Weights of a small transformer language model: width 256, 2 heads of 128 (1 for keys and values).
Each number is 500 + 40 x the weight over its row's rms, rounded and kept within 0 to 999. Layers, rows and columns count from 0. Numbers have three digits each. The size before them is the row's rms in percent of the matrix's.

# up: layer 6 MLP up, 1280x256, rms 0.0864, rows 1065-1164, columns 0-63
# down: layer 6 MLP down (transposed), 1280x256, rms 0.069, rows 1065-1164, columns 0-63
up1065 096:528463494452495550399534452517398438517488565438515513482537488535385527540470510515529458449526469512476575530461406499484455472427533537530539510497560443506532614479534440493498585450495480
down1065 085:483454480465432543425529517461517445481465511527503495543547522534495561484566519564476542491495557427532568470522446533487521442495516459509528504519445541516480451461486515431474473502549494
up1066 105:442489512508485450496511564453565557521556597472560503503482481477483454434530489608492529435500501481511465489507534466434525464426421458488467478528467416521527546468453497521423470567489482
down1066 106:497505433521595482584548461515482488493514463489529512459537469510528594559524545512477536485480469514547544482507488484495564474541467532482475453524508506477465428492474545490495548468523529
up1067 089:506507504547482472558433452510439559519498467503496558519485539497535541424525522516545500485526471466482516478488517456564547541495456381534438488450489501515486463582496485487548468458494545
down1067 099:498435553494559499460520542474520548466546424483424484481593496520472547473470508448543534523555506521486526531578512489412439540519443462601446573482539550468518511430550466483505493543510481
up1068 100:513448507528487525459460538507484458508511563526535546487563520464429508440505492545514637510481575518523522572481535489511496509481559502464509522477579490548514514527506470489507452527467509
down1068 099:491419560481457508553503472555427479530621544519556514502479510566457488484542493559513526514459490530487498513555564490541540512417561492448409494479531548520502496511548556458591514503520474
up1069 102:593444429470555523430533513558472463471541567464530468478503523507516482518353497542541515481519504530474546505539492563501499482453491459476497474508525523502476498544482573513441495466509505
down1069 096:562461578526548557515446548514519496511457505533560469533479454482489515503538431476564504554491538538536535483455502503487504536501493503436529520483491562586435541473536469472455522517516423
up1070 097:521433570531510493498446504558484504553477484407547545496555548548511523446500580492491488460530521488446511531493449547460497546522590487461516506469559480523499567456527451457556484453537557
down1070 094:564513458469434539483501456442492482573558476525506444581496494469647563494481565510421405575472523560456496505455541538439452503504409526519548558482493481520479609435460548451566521487497497
up1071 084:515486485460487446530554428415491530490615479477500513538499502548430497528502562536510519497402483528510498429441427505460523538544511503441546522437490493542527470483506464540489514456528524
down1071 059:517559514530475495526489524510506503531538497476516472496488537477534549511475526467582582518498514459493454543484480463451491475499447516535530514568416535532511487552498517494541517513514583
up1072 090:471524489489464454477434497460492518481468511452518502535423468528491514480472469510572533516497506468478566488557478442507512448578467504509510475550541520515485447502502509403537510528456427
down1072 082:530577558506557533523508497512457498508491547620454464481510566524477441518503464535527522518514516463510513488465523515489504469499513507410487534431421471543513472492491491542526565479525565
up1073 101:553514552394502523454498529508524529525503449475473514532382529456490525468537520523504464423487474559461520503487481581614534476495575510571471476515460467477546465479450491503512530530509520
down1073 102:459554490367522492503478539507538507509484524501547526507434495547575490518505527519455533550549481512534431488469450556554395487559494542487478456513470486494482506455434456615502497500476542
up1074 097:469493472486528485495504512498495448516474460483510481475594468442514538521457547546471512477480518555484487487482542535501475451477531484506442457493508472539518586475488552510450554551489509
down1074 085:554512461498539460551488496490452480534485457510503530471493574502506480455503531471493538516486497509519459430493523548534588480513489510492495449447499550517536540507471445517505443544533455
up1075 098:475508519484517462494478532458472459529480509488610527511475489490487521496474468523493472484520460542453550540518501483458489426499499412512437499456565437570479526518496450527437534528483527
down1075 092:521542530442486553560475459457538427513482521473494516528480553487466524553483440512483477516503380494481401515523472506521584353490523459569523449529581546542414525495530497585517484571581500
up1076 098:492470498430547505445494444473560613481451406501452583467432579426497528491511480523428478519468487517566462525514461518520503553541486557538484523455477419487597442486520441557569566525451508
down1076 092:460531503465493495531545516507473487486496582594482525498481549509532508520468423500566496482483524504443544519514524536490507480477527477559489554490438481554465472480457502538527447522495437
up1077 101:516495466554516514571513544421544518547610527466508528464510487426452484420410498538496593498480448510400500470492431458483484432459488523518508524432474483495541458515499472543389477548515482
down1077 087:518491366488522449461481464553520511346516525504526507561487490505457529467495570552502547502525508527526568467536535458519523495456471490507494501502526547515479513519529430506518493470460518
up1078 099:487487502552446484525437461528465519488566486466504486493487530565523487469473509532495505552475500468521583514522506465478518532474489532585521480476441460451529447487539469479544428446493427
down1078 084:499466532554468467524517583522508461404497485490466523515520530488490607584507500500546506488515539470534540495524509507494455489428503490472524519457514497534467565523463525499475549551515513
up1079 076:460395511480499483498507535506480485468547533460495484519450490489464489402459499574522519444470525496483574482495481551440514459553527520500536483529500522502473534518487489541536438439470526
down1079 079:504433489495458478500476530520453491238514516466574507546521480503466480498496469528481528492478475507515516439510502531496488481519447522459536478470496508474531497494432528483516505468421474
up1080 096:512506534503420508538512521524433462547507465451534505436467511499460491494476607522471485432468516556481415524502506554452403537468544541540496424557493493482483463555446548543468512520447487
down1080 088:519527496410491517450507530435528511455462529528480512525480536537478469449459532550381509468508496530506503475534497482472475511498540554513547500450448485494545521469550482520510506559492511
up1081 098:536465435533522478492520483463460471498440548522651544518526450506496446476545517542451523531466475563557445528557399496470562518473463415444484508449485500502498510496473518513445579500473466
down1081 085:554521483575523490498448462554527466521553512528523551502556463477484497448516513418501476492528493490552488521488485503442525451530608533433555500494505527446489532478481525535411526533449526
up1082 104:478499514451510463530430473549475521504508489540554475528439523417474499491478462523479454479497455588515456503458526542514591455548466478520490508499516503591529526500508570520510531474501513
down1082 098:497486511581523575564483532423507488588504472468444406517532523527450540543584487430557436492519488452564500484509528553458461516500460514476520511478441549525470461537533455463485446553530470
up1083 101:404502493474495484430475521518544531466505501546485553548434512493509527427432524482456439502489546508454594522523518472502569536521473502525511425518435548531463503535476559545511538520510512
down1083 085:535469529551504497529454571498510503430469472500440564520464486437557465553524516501487500529585484479519494525525478542549482463500447499438507503528538458427553465465545475559541498529540509
up1084 099:472443556490548487556440563500515449465563602480533452525512499492575495506518516508530500507469479525521504517483517497522464486491463517502478501545510515537493546507496512400505439522530490
down1084 098:507566501512487554507481471539472469506462480460448510527474467518467520453497526508532472501476441526494506478474496484458511464506532564514477480462596596517456506542513543528463440462495462
up1085 110:515484529491465466488496470529499497539513452433512482592520541499471459514500480517505485522422439541536403523475470484546452502435515486533498480474456502517594484472482458493505542445520479
down1085 116:525466472509510469585539525508491441511498527547538489516540474529402526516555498496526530522453560552483455563491561479520431542477491511519458531487493445471494552502455547496466523488461470
up1086 104:485481460435449446578472471480466516483547482467519484536494487526443488471465460554477455520478399523422567434469433493446526517545474539551561518481508502491545497487455528505519577469497490
down1086 106:519546458414504542494537464545515535363518472517481452538498515553510505497526579461534537516527539439514472459564514532519435493512481491528571516459470456475503467509511505518520488525539475
up1087 102:511492464524479502532476504467530470525515488442560526468523521450458500500540540568544512499480476528468568510523527512548407523434518494467432487445483445598581521509498453491470519528516464
down1087 113:463489532533492493509534565467402487547504486446585477461535470546549457545475496503449407478483459528540528480496568474533494492453587527516507496518486565528527489448462455477463463535484516
up1088 100:516478501453536486477417596468552517506464543445553544490565526490519474478468520539499581544471506505491482493489482526495522461397501488457506472486503480488493527512515540463462502537494529
down1088 089:516457585536482524513520482542547526512433454487506462499493462525518455484581487433536473509484521512492531491504501495468510513583570521528564506487475602495454520534471463557436513431484486
up1089 102:546479453499508509496497518485492530504555423439540511503486580504554448424477427555519546519471489485547508474551503509516513517490463498479480520533510375490502378567501552467554465512505502
down1089 104:496476517504451499516535539508507435501518570593529494460496480472535486479470446512438590516466494527446550516546477543529493477505486510531462473464544504465510488481512459491472475506449498
up1090 107:505490452500501518564479509525464487505552508491591483468456507454479481507458495513465535476471409508453571459470504506504496455554528486525514495545461517494497466542478581536553435533438585
down1090 104:442478477445474530478456506502498407514491506482479423453506474480509519453488476531510466577510475486459443533414548598516526597552522522466503544489489548470509515575466449485502495449493561
up1091 106:509481420550509490489484517514484486535462529505518571465543513484479521505500525564458575435503481630551481515463499531431493473483515514484486489508435512524478563497477514530509484551497492
down1091 108:502543424533509501550576465475543420497448516509514533455530472473547573480556468467493493517465497491451464487521490464468447544524515536489521477467514571472441580457507555537477521518567515
up1092 095:407552493483492503437470457466510480491460474406484548571475497436447564502453497522506564490485514511473452522490503466524465515475432435477519513436478433549481474524482481536476546503544468
down1092 091:548549485531495451585490479573528570492514531591549473515528504515517525486492518399532553554523501523501453481622512475478573510549500585461506506516530507474461517482510498486493519487446486
up1093 109:488525476466439492453475541519507473530546476468443452557524539551501531544488496533482527540455510411527541500504476454502487507460480429442544440490539456553555481506497526556420451454489452
down1093 113:442542593504421564492574553458520477493498602513506445561504507536439527541460536476451466518534471479557498509538465493512483499459519513487529473529540534525484492478465589527474533473493455
up1094 112:409480574478438522469456540502497459520520478497479607596501517486455534455449533544517510583468529571494559457511470457446540492511505531492495436515472494510482498545435518457496488449402493
down1094 113:554541485412564521485587455535560517498544471492522435518417496465474458530541534476497481471498442510528498527477502458483505539526560522481455535557483526538522406454542503496503491525517498
up1095 099:479538519485520487518444500575507445488470493527511516465475524493451541517458482486500478519498451539445544462505519435559575451472553523490527487532529504561504569503443467477533448493503483
down1095 096:545444520444511507504501506411578490537513501485470454470501470525560513476559515449454476525493519509570502479482476544485536548482412529537530536459514515484534504500498550511450521469501584
up1096 103:444498430451488473512517477480466433489526514437533507508511493525509509505464498511474484532478413464478459521435498574528485485445542483433479457448559488474541504548535557472501567542453521
down1096 109:562557543482434529528483460522500425479453484542428435456481509515488524499507399458510470505497494407527466498517482488494469580481481510555560497428496497466526528585517491499521574503462480
up1097 096:571487497506504459416502497494474437478534473544490565466458517569449516522507479516510439530469453500543471526515437496529533560468567451439489491504491545487613431531489479522508536384565403
down1097 091:540541482556485505536471490431546521499490515516515438483517495532477506518548566523586555555501464524517444544398464518450501556484474495528521477518470463432455583536428522479579454477525550
up1098 107:463507585501511453547452534586429495536513568518495527556530509429495524551461521491508471476489455558539469471491482440491563436447491480552647450498560512514554532460456523480433493502423509
down1098 109:472495495456504569485563515478477430502510534524513474460522494616501495553489431557542495449541461459451470476487484475498490489516484442579528544487449485455482488540467555469538527507546518
up1099 091:496524478461411501489518470501494489531526504475539514527497444507492558461494450501495540502495542470472470488441528584532480554431556509503579500506595506425487544545524484446494443581404547
down1099 089:506576433526492567520513471505468477540494502534466462579464460510550475503466548506489471523468473481533497519463492421438488482529466517455522578487477472465460469584453475452455515477548527
up1100 102:495465502462426472461465505520570525528447458453582510483623517507512570448445513550545558523419525600494515490496482508572453489476531485526605510526535452424523543500498495490463572528487505
down1100 104:504453487497497489557559416449492556471499427549518526476490539513527503520508530518497473513532509490459568463518483502533555468497495491528478550529508414446425569564525441420498500484479557
up1101 105:481455530511556414510514464500513531537469417514448515444445545483448515498528552469501494487463460539512483500474552443559494494487513556473493459552519493503490479541493499523515620489433441
down1101 134:469464483482527413552515421492510496546427554480492549489427542517577563510469488456452547505478510541498552519588514422544486520461437421452495447460417463448486500499531486535416500453484534
up1102 100:544528560434478530497398547522498470500511448536451523516460504440511522463488438512495484576493482546449521486507521533510571487525484532500455466469495555531474483595510566558565514415547490
down1102 094:474475446521527458500506476499488466515463439534497468494556479516456562517562549472476491480523537448490507490513435488516511540559548515479500513501510563482485527481528499476498485492447562
up1103 087:512506413457507476598469488558496564495545517512534515544536569509549521430546516521510451493474497480577503561509525505464445512519468426490555440510486520457512448511535500497429420448521495
down1103 084:464518471499491539435546524472482542505506475449525535457527522541489460520604476488452581561511481498520524502493522529469579467573515485504455445553541525503500498496493444475511450550434405
up1104 090:565504494567440497463507524492498478556533513471508514487468462478441427522546499484547488537441475441488489567456515483495500496467602433513512375474463532515463528581505548479483489444463445
down1104 086:495487455527567562493538514492534410591454609462410612530453473504535516411525483497477513531523533569497501498483482524479512520527580543535528467484493578518469541478551571480463507509488456
up1105 103:527495439490540434485519494496430522505528478513589505555436559487466554557526417506512498471531449474488450517506412523538446505448523503419539477441505451583551532458495405510476528510503444
down1105 097:534533496509477522528472467508458457440506508526502527459516576410513471552484495452480422529452444517530502509441516518440452477581491519497452529491481457490445529532429461491477603540480429
up1106 094:502475502481517509557491519545524511591538490499560483524556518478522510548453551520522485527438480526458496512444479549519383532536528490526510464450477479509563542478485470490475494509488507
down1106 085:532488455479498400441529527484463522534529478511496519490526463502567454484411553558504455441425531435500498491509427509447484455474494434539520527464574481510415471502519516514531553473444485
up1107 099:491506436434555464473470447517482451476466492575401553508515453448464532477511580497440485530464490563447489490429488482539529506495466539486486441549466479569496569537518572499517566484537502
down1107 080:528514517507426391485417437499486501523433546505533516475498562554500598474517483447492485499500470468476532518519544439461501586472471468484467567443464542486539515502499493487496566521462475
up1108 098:487474480513563576533480486520520496537524529497519526536430632463470548464480519526395513483514477591411483507494523396465532511527518464514465530490435463544510499498466431508463537492446499
down1108 091:505449459552563497549543447461490459495482421544538504463515512464512500520516486493544578535460487509504482489515460427534481520569581520488459476542463537550543485485428456582555449470545484
up1109 104:501505460467489431446408617455504439471480498484500516499483523488471483487521441500460575483520531540449587522427541519484526456482527546522489482580483463522529492515410530485551575488447493
down1109 101:540468508507428533512449498565507498548509506561471590478535508462506506483544554482465442516488464536476479490516482524436453523543489515485460492457542507475461433518462530466433447505542508
up1110 103:448485485537461521579494462490473551529497489509478455479531534424510496480477459536550506398497518550553497538523479471415575508521520417560513484513479529547531456504489458567494509523493495
down1110 099:520475440467490551468568502446417553520494449502449440517504538517507525461477521491457501531516549490560520491433472476560477474524602535490526507523492434567495441452465514526479559482510468
up1111 101:498451523432520474461489495451527545504580424533526530469469502531443532499423508483390459547405518575510561404516466493484489497459547563458439488481526471589548481558498451530426494512476507
down1111 089:502501485566500458452510523491486531472486484414490474456481564487444500525416542553534463488445539466536555505536462432551516481483551534489483498413458433452501444470556491519485557515466542
up1112 103:499490464482486561481563492461563556527472444495513593522519499402491510535525479535504537499485466483473515493557557458523480474424464482474499540522497419521594431534506450511442551512463449
down1112 104:491437496513484534426453507473479473531527524528449497509562489506508584442459453475455488561512478404539512513541492432467548537483498613538511504494501550541490518571637476516485510503480466
up1113 096:426531420545481522452552518525511445506502439441453524544558524493499468478498519493408465550473532557518543552476476559507480444506494493535574468531518505477547536519454456474462474554466429
down1113 089:508588484516529528566520471448464456495532427480460565461470541528456489464491449399498542478529514454517516459522485453476492475518540542478573523452501441574453589469553493483506573534469509
up1114 103:454445496383460504521441542459468570553509502507500505539616542436495508500464485544566534537472525536544509504480511545492457552518452542498482513568463425529509552600478560448547481436477518
down1114 098:452477532436562505478474543476523495514449445452483514555519490446494460553553462443553511444489530546491492513493555504585455510506450480557535478498509491523501425525558601460565559412496543
up1115 103:434549447480503456519448518444500524512514543544521472451474483513519509488461457516428535456435491596458542458460522435441547516512484520478536466496525448579477461525513502465527508468420528
down1115 098:505522504489563554520503544515506535517518433444426547482415537480454478407503530495531482503553464502510468486513514563532553484499463546512456519477465549496610411449464532441447491496485459
up1116 104:450501456521485528541493483460511495499529480492501545544433538494417539405391506455475483489437396532448576484407466502494548472527502474476501448524480506501498556525525463498521552473520445
down1116 099:476497507503473475482478535469471557261430472520515479568495436549437535487501527528544446496501518528524435441542514493457450513533468481526448474526536463553499469501530544448508541529522531
up1117 093:412505451358498392477499516487433495509583503497489459510450509419480508500524526494475508496444524484532602521436479527450455462450470458557513419496470513427538506496529528439543524567534542
down1117 086:454498515586476462521416538500514511538504527483580461528476498560503521449485512464517574480521537558453432516511489466565411451528516446539503544532471516520425476509570545459537495576492469
up1118 101:506515484479494511500458602580513478520559522513480527522452536512531506470532556543474473433513490553557529526536514456525480417392456496518511474495538474534471538521479592473503449464556433
down1118 100:486500508525430406525489522518507459485494456497495532540471525462500445597501535490508489507490454478457420520386494581512540462554506468491555503475535517513511428510475434487581522520483510
up1119 104:546505471444530432532501501482497490457501483443416526429452563473482458508503500517518491533491447499481572543457545538494555407505471476487520500452442464526524503522541505477545516517497538
down1119 110:550547489529502438426530486471465534464534516490528516525452506389471452459446474469445490496489548516472469509467487539411439498495482461468476526441440510468478525416512534552538498471498544
up1120 091:497507503613486452513415437451543475519494491461516463448440482420436505487513550486543532475424535499474493482456509471542516473489589458543510512474480523590485486535535408577551556470473447
down1120 091:515495512459561576548600591507472522500509532485496505492557486465560500523444508564408492536487411526482507484532481530517480515496422516481483396493476557476451533505461568477503457490517519
up1121 119:446474502496508510475462526561482488524516527475540535470461506471504531513493533522561480528461515623553574514431482475467463402425465506530525485544572467456471500477463519521555522496498505
down1121 116:443496511561511433492484492474571516510483553554525490476488532565509497493509542474531451497566515495527536499504511454537490541499437545509500462646601466468517524529536486441475414412535545
up1122 103:454448432462520485412488550485508520454582486545506547469509545510478455450464485511459553520487531507560508518558468464520577515531468497458507499491501475534475463575489532472484497505485506
down1122 096:540511473509499533537503484450509561437533507483453500499456535475531510535517477431498502429529546524547567491520567534504519448506437472455510539525427548448424539524505496528525541419500492
up1123 092:487513562473495433476476471533495509487504513497498547485519510473549431500447471510564429491473535543478505567514437579530480558482487436459466474478537512482509495543499542530521492407517482
down1123 082:520512533565498434506547498439528516482490514512495398556486487544479559467510473484514477547470520483426484481510560419526498464517478548525559565536525534484512429453536459585481513517497509
up1124 094:497432547442533503557506538506490506477533504472470549517453479488580509506486545476496565518534477533454424518542545486460451415495591499445538484427563449518510424485528538565574437439528449
down1124 073:560586511481486457522470489470534473508479515514512488506527467530395537500512506445457412526514547455556559468434480486508543550557470458562490514539505485534500572465486521450411513523487477
up1125 104:499424484477513440530490526474552520504480490455504502568482485496510492463506525572499541495444504490586523530473504558459527459488450463526538520463421407527503463492495478469559523440497562
down1125 095:470519533459505470501543423488524503460522436535543522562549549448512478497535464474504514493512415538487569548504487481489528433476572418549502538529491435595540568478530604542474587542429508
up1126 104:490506485489453462536502490515444529491549535452479536549469534531557493474437529496511540477468463467489543492401514475431503501493522457513440507471460466495503480491514489493526454505468587
down1126 097:547504479422459548491485514504503560522488531457485461444477536488532566476475461514472463517500479531425481526496464482556453535539527437614564523509516488359478500467554575490481562478502518
up1127 104:544491509551508533593435521491499554510494478436454529541511551495515539472466457491535525534515509547523453492442517521491561486547536452514549498524571504537519447539495470500536503512392549
down1127 104:491543549546573463569460486481426437545579469445521474467452508476554532521506485531613498470501512548440540471534483578600500501451478501553540491529503536506561497424516523503508428520507553
up1128 071:526497466511516526452495556607533471488441566515491472553513559487549521502509503479513484476590444506506515603482522484517607532561469436485496478533520476506462480518442506473594519507473450
down1128 057:513507559493472499515517446394511544609607477485536482517459439596500454487421432523510494536407508506447527510508478486514447509467519501500495499469493516457494446457525499547506514498534499
up1129 100:564528534508498521468502507522472450501507510456560551525451558502445479448498516481504483498483435521457490481497487517464538535502526479490501470555544511488498514560496478452510586440501521
down1129 104:482509535523515422550530570443440488525506481486492454458436497449534506534574438482433453489491451522454457509452476556521552547548499467485511539559512562507486574520476467509486581542442534
up1130 092:498498542413452491517507552597472549488456530521493493486475521487489502513521474507463507486554478566520549668524529492545503543486481536486463466505507528432525517472501499453517532534501471
down1130 071:506494500453507471484492457412560563571424506501484510524479564550532480525527566601447500440424586517485500551502467498486499508539542459509495475449523447439524559434504519504485593494549568
up1131 098:478448551520535523478486538473514488479500489566461536524491562503417522448536498491525515509499463469501485485483511485485564525494428502486428508510465491477541492482460487436521537498513535
down1131 091:449458503438507449524510484497471583516519521499484517564527376503519601496496490512508429530539600507523558518487554479558461491401500493504560495454465493457506498521458495541494518509568473
up1132 091:531514431414577491483453544539557571521489418494498584472534521412438503531505428485442466467526510514550480450426491479511509429542464470466548508534440451443491456474503526497526550492495525
down1132 080:462529470496446500477429427406498502539546450485476491528513496497520409512471539573512447528484468513602472523454479527471450521540526453458442478484507478554584451475533507562478410434472476
up1133 105:439492514512484479500470496580472391552526506444535489539528487532424558456474538517489501504425471548575475476411467507517482510449464509502554510457506464460495500462532515494529537409545556
down1133 092:460506512539447593492479473479471508482455523543565497438566488481503506605509516439521515522489524487530564514523502467495477590535488565578509570493479566542428559552462472511496501493540511
up1134 103:458444532511488501481481522550387568502543503430486502507490531497508524472380501522528500579476512541508505509541425517480467562509483424594543483423519512503513492522457480543473451513501498
down1134 113:509446509428528478551489528516522480491549565482499408488494466460525486493467601564445451495477432549527522512510447559520501561471485508568503466431526606486403516500498551420486471473496533
up1135 097:448536598471368542474430447490479451532464483448509558557499514507463524487469499497545477521550498542448465534536477528470454410504597517495508461546640553516498541570424548579559548424491470
down1135 092:510534534458523454512507514473546498490490514554468510545524471435485517459488458515477520499501531528524488544467461533553468558505428584522529543449521408445423528510628520513499559557532485
up1136 097:487476589511436443466497531571523544556480495451503532469444558453494506507385532594480493459479504444486498503502514453497533512436491518580472452508461443462482550516515500521478525482568436
down1136 103:420533566464447534530483445483487446583483400474445524528516497587443543484474507478441527482467465500469511545549591402453442504509470539510509547504511420460519527526533520533510462489554480
up1137 116:470522435486518471507494609513467516526558480481488533560489510528463511448455505469502480522430474546428535473424513442480523466462447487465482444539546495450545499500496503452498527517502503
down1137 110:531541555530513509496493561513534466340440471577515496506433470462482500539547538506501452513443466535527445495476496514410463492504493464531507438491521579463487481540485517459510505499498445
up1138 090:479487541479497515474561502544442562484502515480553537474607563499537502469418501477493500446467509506515478540537449477452486494531524502491472527480477470479516482463432522518585475494536491
down1138 087:499501494468501505548580489458467550501541500493484510437492515510585500536510469475460467416418519457527462517524538490474509504479519536487525576454522511523470474501520525505561485514532501
up1139 106:414473527482436487458493559473532507547528531479481502460508582472501512445492516498474625433492506543440496510510473537475466526551471509508481512508482503472525477488408506512408574582498456
down1139 102:502516460488525578530517519460535485489474505530504480460550512493493490518460536473519527461540465505489450459579457482543527555564519515502441485483495477502526494538461439565520443461442463
up1140 101:496485490524522516505480536501481495508529497522428611486481494508463480535507485518463428445484466556438489499491453543531545515381525515518462450397479509580548548518493521465434545501480497
down1140 087:459475491413547529467457543395546472521455467497476496452523478529515560487526510533517463493488471500467519508485487557492444556483524539545466496471498519563531559488532532490546469428541465
up1141 094:485572495455513497578519553458491439513527412498471502533477469466493444418513461520497497528482517530538520515502551489458515399524439466462503512601461519448535454487490531487571416432465466
down1141 093:481530492497586468498463563489543527507446462543473491525443488563437502519471500494502502524514552551489507513515493495553466470430478572493462497525484548506512555485547445466425569447485558
up1142 109:462480519489510462504415499449512501489565485531456498459393526516460446488521435527554469500506483538550512509451552598532540505483475567558432467521478504567633489481435552461472523454505471
down1142 089:466508482509519503518394524533428475530450482487529476542455500497556571473507507568493391457529459491541538500458506447547527434467486524527489561529499511582493555488527600441473498442529514
up1143 095:489533501499507537434539519496473481507533537475515504413472418471432522436487522553493530415477482516531540483439535528452586488458491494553462533535458443463494550533486533401538555465496509
down1143 088:470550553458557557490586480457514529512492440490422471458469533587529478453534420443500458519431461534545445487525462542539475484511595469492449508509485490557544515583498517533563463540415509
up1144 108:535457502516519491484478471515547449504467452516537480542486529525468466424487543502475498523437424430548518494474480514560487487479479430449623509486528516533493496508510463468495514515467498
down1144 105:483518546496486485489560488526470499505523509572523504443560450485546528548545405470477529469479594556485541529489489487460399501485463531462508436487479437446479492479487416555517413533447481
up1145 092:465438495475490509498468476455481592473494378472584474490483502529508472524501524513535476543492520450509551496541491492545544495494494510527486487533459521502491452539469538400530469545529527
down1145 096:513506498534505455480512499546532476365467559521441522505506523508491508495510487548534523442462533561482409522471518552450518467491502536492573582465531421518530513444560518563472588482454496
up1146 101:494490545502463544475529559514487475503543473503488465469402468491494531479496480503499580417499470560515469473522509605522462464512504484488521462569501494480516494540447584462482590548469531
down1146 099:482479498486465479532548554488543542464508459482506506500463544486521547455538486489579408597524491483518528500486514510451585505493446453473496533482447536505512479412479588502467547481488507
up1147 098:498548510567547496571512514534600467564507485447465529590405516516438443464467512500500492524462479470529468524446407584570576447462510435433530442485474481479504528520529496511543486511516519
down1147 091:442484474535508480499505468523508467489511504586458487519502490529566504507551416430511516493500419499414473521548557490567529604522519490482515523455433488416487473469540519531529477475520476
up1148 097:486460492557490534562501540528439555502507474552479535541479506468510550497507488509549505474503516494420586487505481522583450513473482509517412536543493492495574431477467505491455467483479488
down1148 098:472479486398504483509506556523480499481526465432443474465511500579520556522462579541515497558488431493502526491570550447481553462448513500549455476406509488504532582558551544450525578528515523
up1149 095:543558466495413483562502531589516482576494502505487599502559536481454565523466559491459558458491478448404526529480429514498470467431513464524514479507477424461568542520434440438476490551498526
down1149 129:526509495470487490489472526500516501451471481541493560483454472557577473443577498547534524545523566513556527520540511485527414499517465502482480559446495455513508498473531531472464453482488543
up1150 118:526522491484510456534560551473502463507586533433483531560639530495485532488440446513497517551486499455475561507416437422466453509481528537498533528486485505467518509458486494462500506486490472
down1150 125:526516540475530518460465503538438486536499491566445524469580550537551516461489431505472545502451490461505575490576515451440523537501482497468473555481437455517514539496452461528530505420495417
up1151 095:445526425497424493549489482457532544532532622541445517444484484457459513496462486467471458522461492472413560527418482547494444478461521475543467431459514503484467524534539550526484545575490479
down1151 078:466583526455495557500468553476564518499504595443491452412486514536547517532551423599534434464467470512469493482486521544556476530510461558546550472490497527447518546432489463526514543476512472
up1152 100:516462485515479480492433501500394440473529478543457583418487549532536533440459459512532584485537469529456455438463507451529512504523479507397464460498582481504539425550496542477579454593398558
down1152 086:522624497510447514469408518544530502547506447509482490554566496446485496594479460521559499488485461502500549503448513519512426543430495516595516502539605510468518507502536496550537580449491496
up1153 101:491509515523524470512428468523528496476498433510480528469476512483484514523486539505499427535451503578560580482461468413582479506500477493464558466495514526572477502490485559561543576471489450
down1153 106:488510515465473481570504432541467493521465552461483494565501536465578511566469461430493486434461502522484514502485447492514458568524505505472486425474443557454543488571483527506486537488447544
up1154 101:581539558498481476517473549547509475522561521470470454516518500492495446495528530482437524441442447492540540501501447478552535483416515544527587494501548499542524566474518499503495518429471482
down1154 088:441481444547556443575523526474445448525525495535536566517495479488527582496551424549503509454514411479440516502469499489468439495555505497465474548473580484569524448550425458483537582452484415
up1155 100:570513479428551457564514482562498488507463489491448480525504504522515613489467548535527566527457500508475550497542535493545511498417501533516530485490557475414575488507536491516542513488503430
down1155 092:494550428520538508485515475554518452525447562563493492523470512526491494551446494424440491477462528493519515512511480549530422494504480419480552446536500515452453462467482546491456498455545508
up1156 099:575473466508486474487517534599505515521531453538487543505453537512483571521454460537525569458578483536444517515539501478505478461435482521437471514546567462415517443512538505557522483533450466
down1156 091:463525472517473504508384455420474478475539523499595502508513449479441501473513455456562458529511463527492535507506433486426479417472478470430460396468463539555539514493523477507512470496497480
up1157 101:459512578520489392510486511455529527523512484506464476628532498524474464434557538486503517562520459485571487507480508475497501465452415485504610480446520449589508558522499451497472496565453511
down1157 089:429559477498537471511504575477556536503503475437488501544537528522476438470520557444482522454491442498449541500507447489568452447490529531488470471489463529390433444481495501518500486461626524
up1158 116:543520459557494522566500541494478544541471467403598503513515505528482458476493496491492469478503498483463495516478557492452489518493457477439541475601595550479508415512446502522542523505457461
down1158 114:550465505544524479547560546590454490532502507505570486516521459493557489553454477478525560467509517423456463470413548451516511470487463454534491538440486564452497483557477485596476523449510528
up1159 086:570452488454510475521458482483468529463501467461558484467509547488497493523542493543538549483480544473501510517482532449512542547524508515479468508426538492549460527547523458466482504436476458
down1159 079:539576513552504491492586573470542492566577491438472432499488445457475495494445429432510484502521417537532476472510490484466520535476553498514462469516455489505540454463527539543499521540543512
up1160 101:567466445394436495475461499483464482483496571516580494520483541483411452460528505512550540492542518506439458515443423653456537510503604557461445496576519549550525516518436443521468490496516522
down1160 104:453464546465498525509573530512437529558524455504496552491557459466434471566413502413499478480516508485509439455510506554437496569544517558491437516468466507474481519494517479496466539490476577
up1161 097:532512515538497496485466556474542510506514448533542523584553546517480539412532527548506505517443539587533446530435522498462461471532444467512542507504521461576510443525505400523488528428498472
down1161 097:476454529557549465512463515516570466510491457420451593558463548442507560474530501473519462505532469479477551484501484487504416497529505515460522499567491496444478528530524576520483480551531556
up1162 094:490506504509490527415496470537554505505447495472459511508506516520559490500421465477498482478533477527518472701511483494540496494466501471495443500500507464503511514466482442438475518500522450
down1162 055:505553537486467497508479479510528516609505530515480483534458510531482453567511565511439462582561542523483489423526576517492487452536508462500526504432474475507540575487486530598483437515549525
up1163 101:496470438508453511552531454491548494495485420471498577597523533499548520472554451504548529508460461471472516471427472462503485486511525468503523487494502524418519478461498421467522556504560449
down1163 100:511394579488496504509455534491479558471468551617553445433569445550531523461524495504565470556528572528518517529524440612408535432519534536526517537473512555550534498498465503525541491535475528
up1164 084:429446491477440445445501574485456515502476510456538514469526556425464534421431526464497528509439538612472424510397500433514446480503532457476416486492519464563556582546431494437461480471478544
down1164 104:449468478479450456525428482541449530478457478533537491497489551429479539452428529471458427523508463557470552542433431464515494550499497444479530477524546418509468553608496487494476511517457524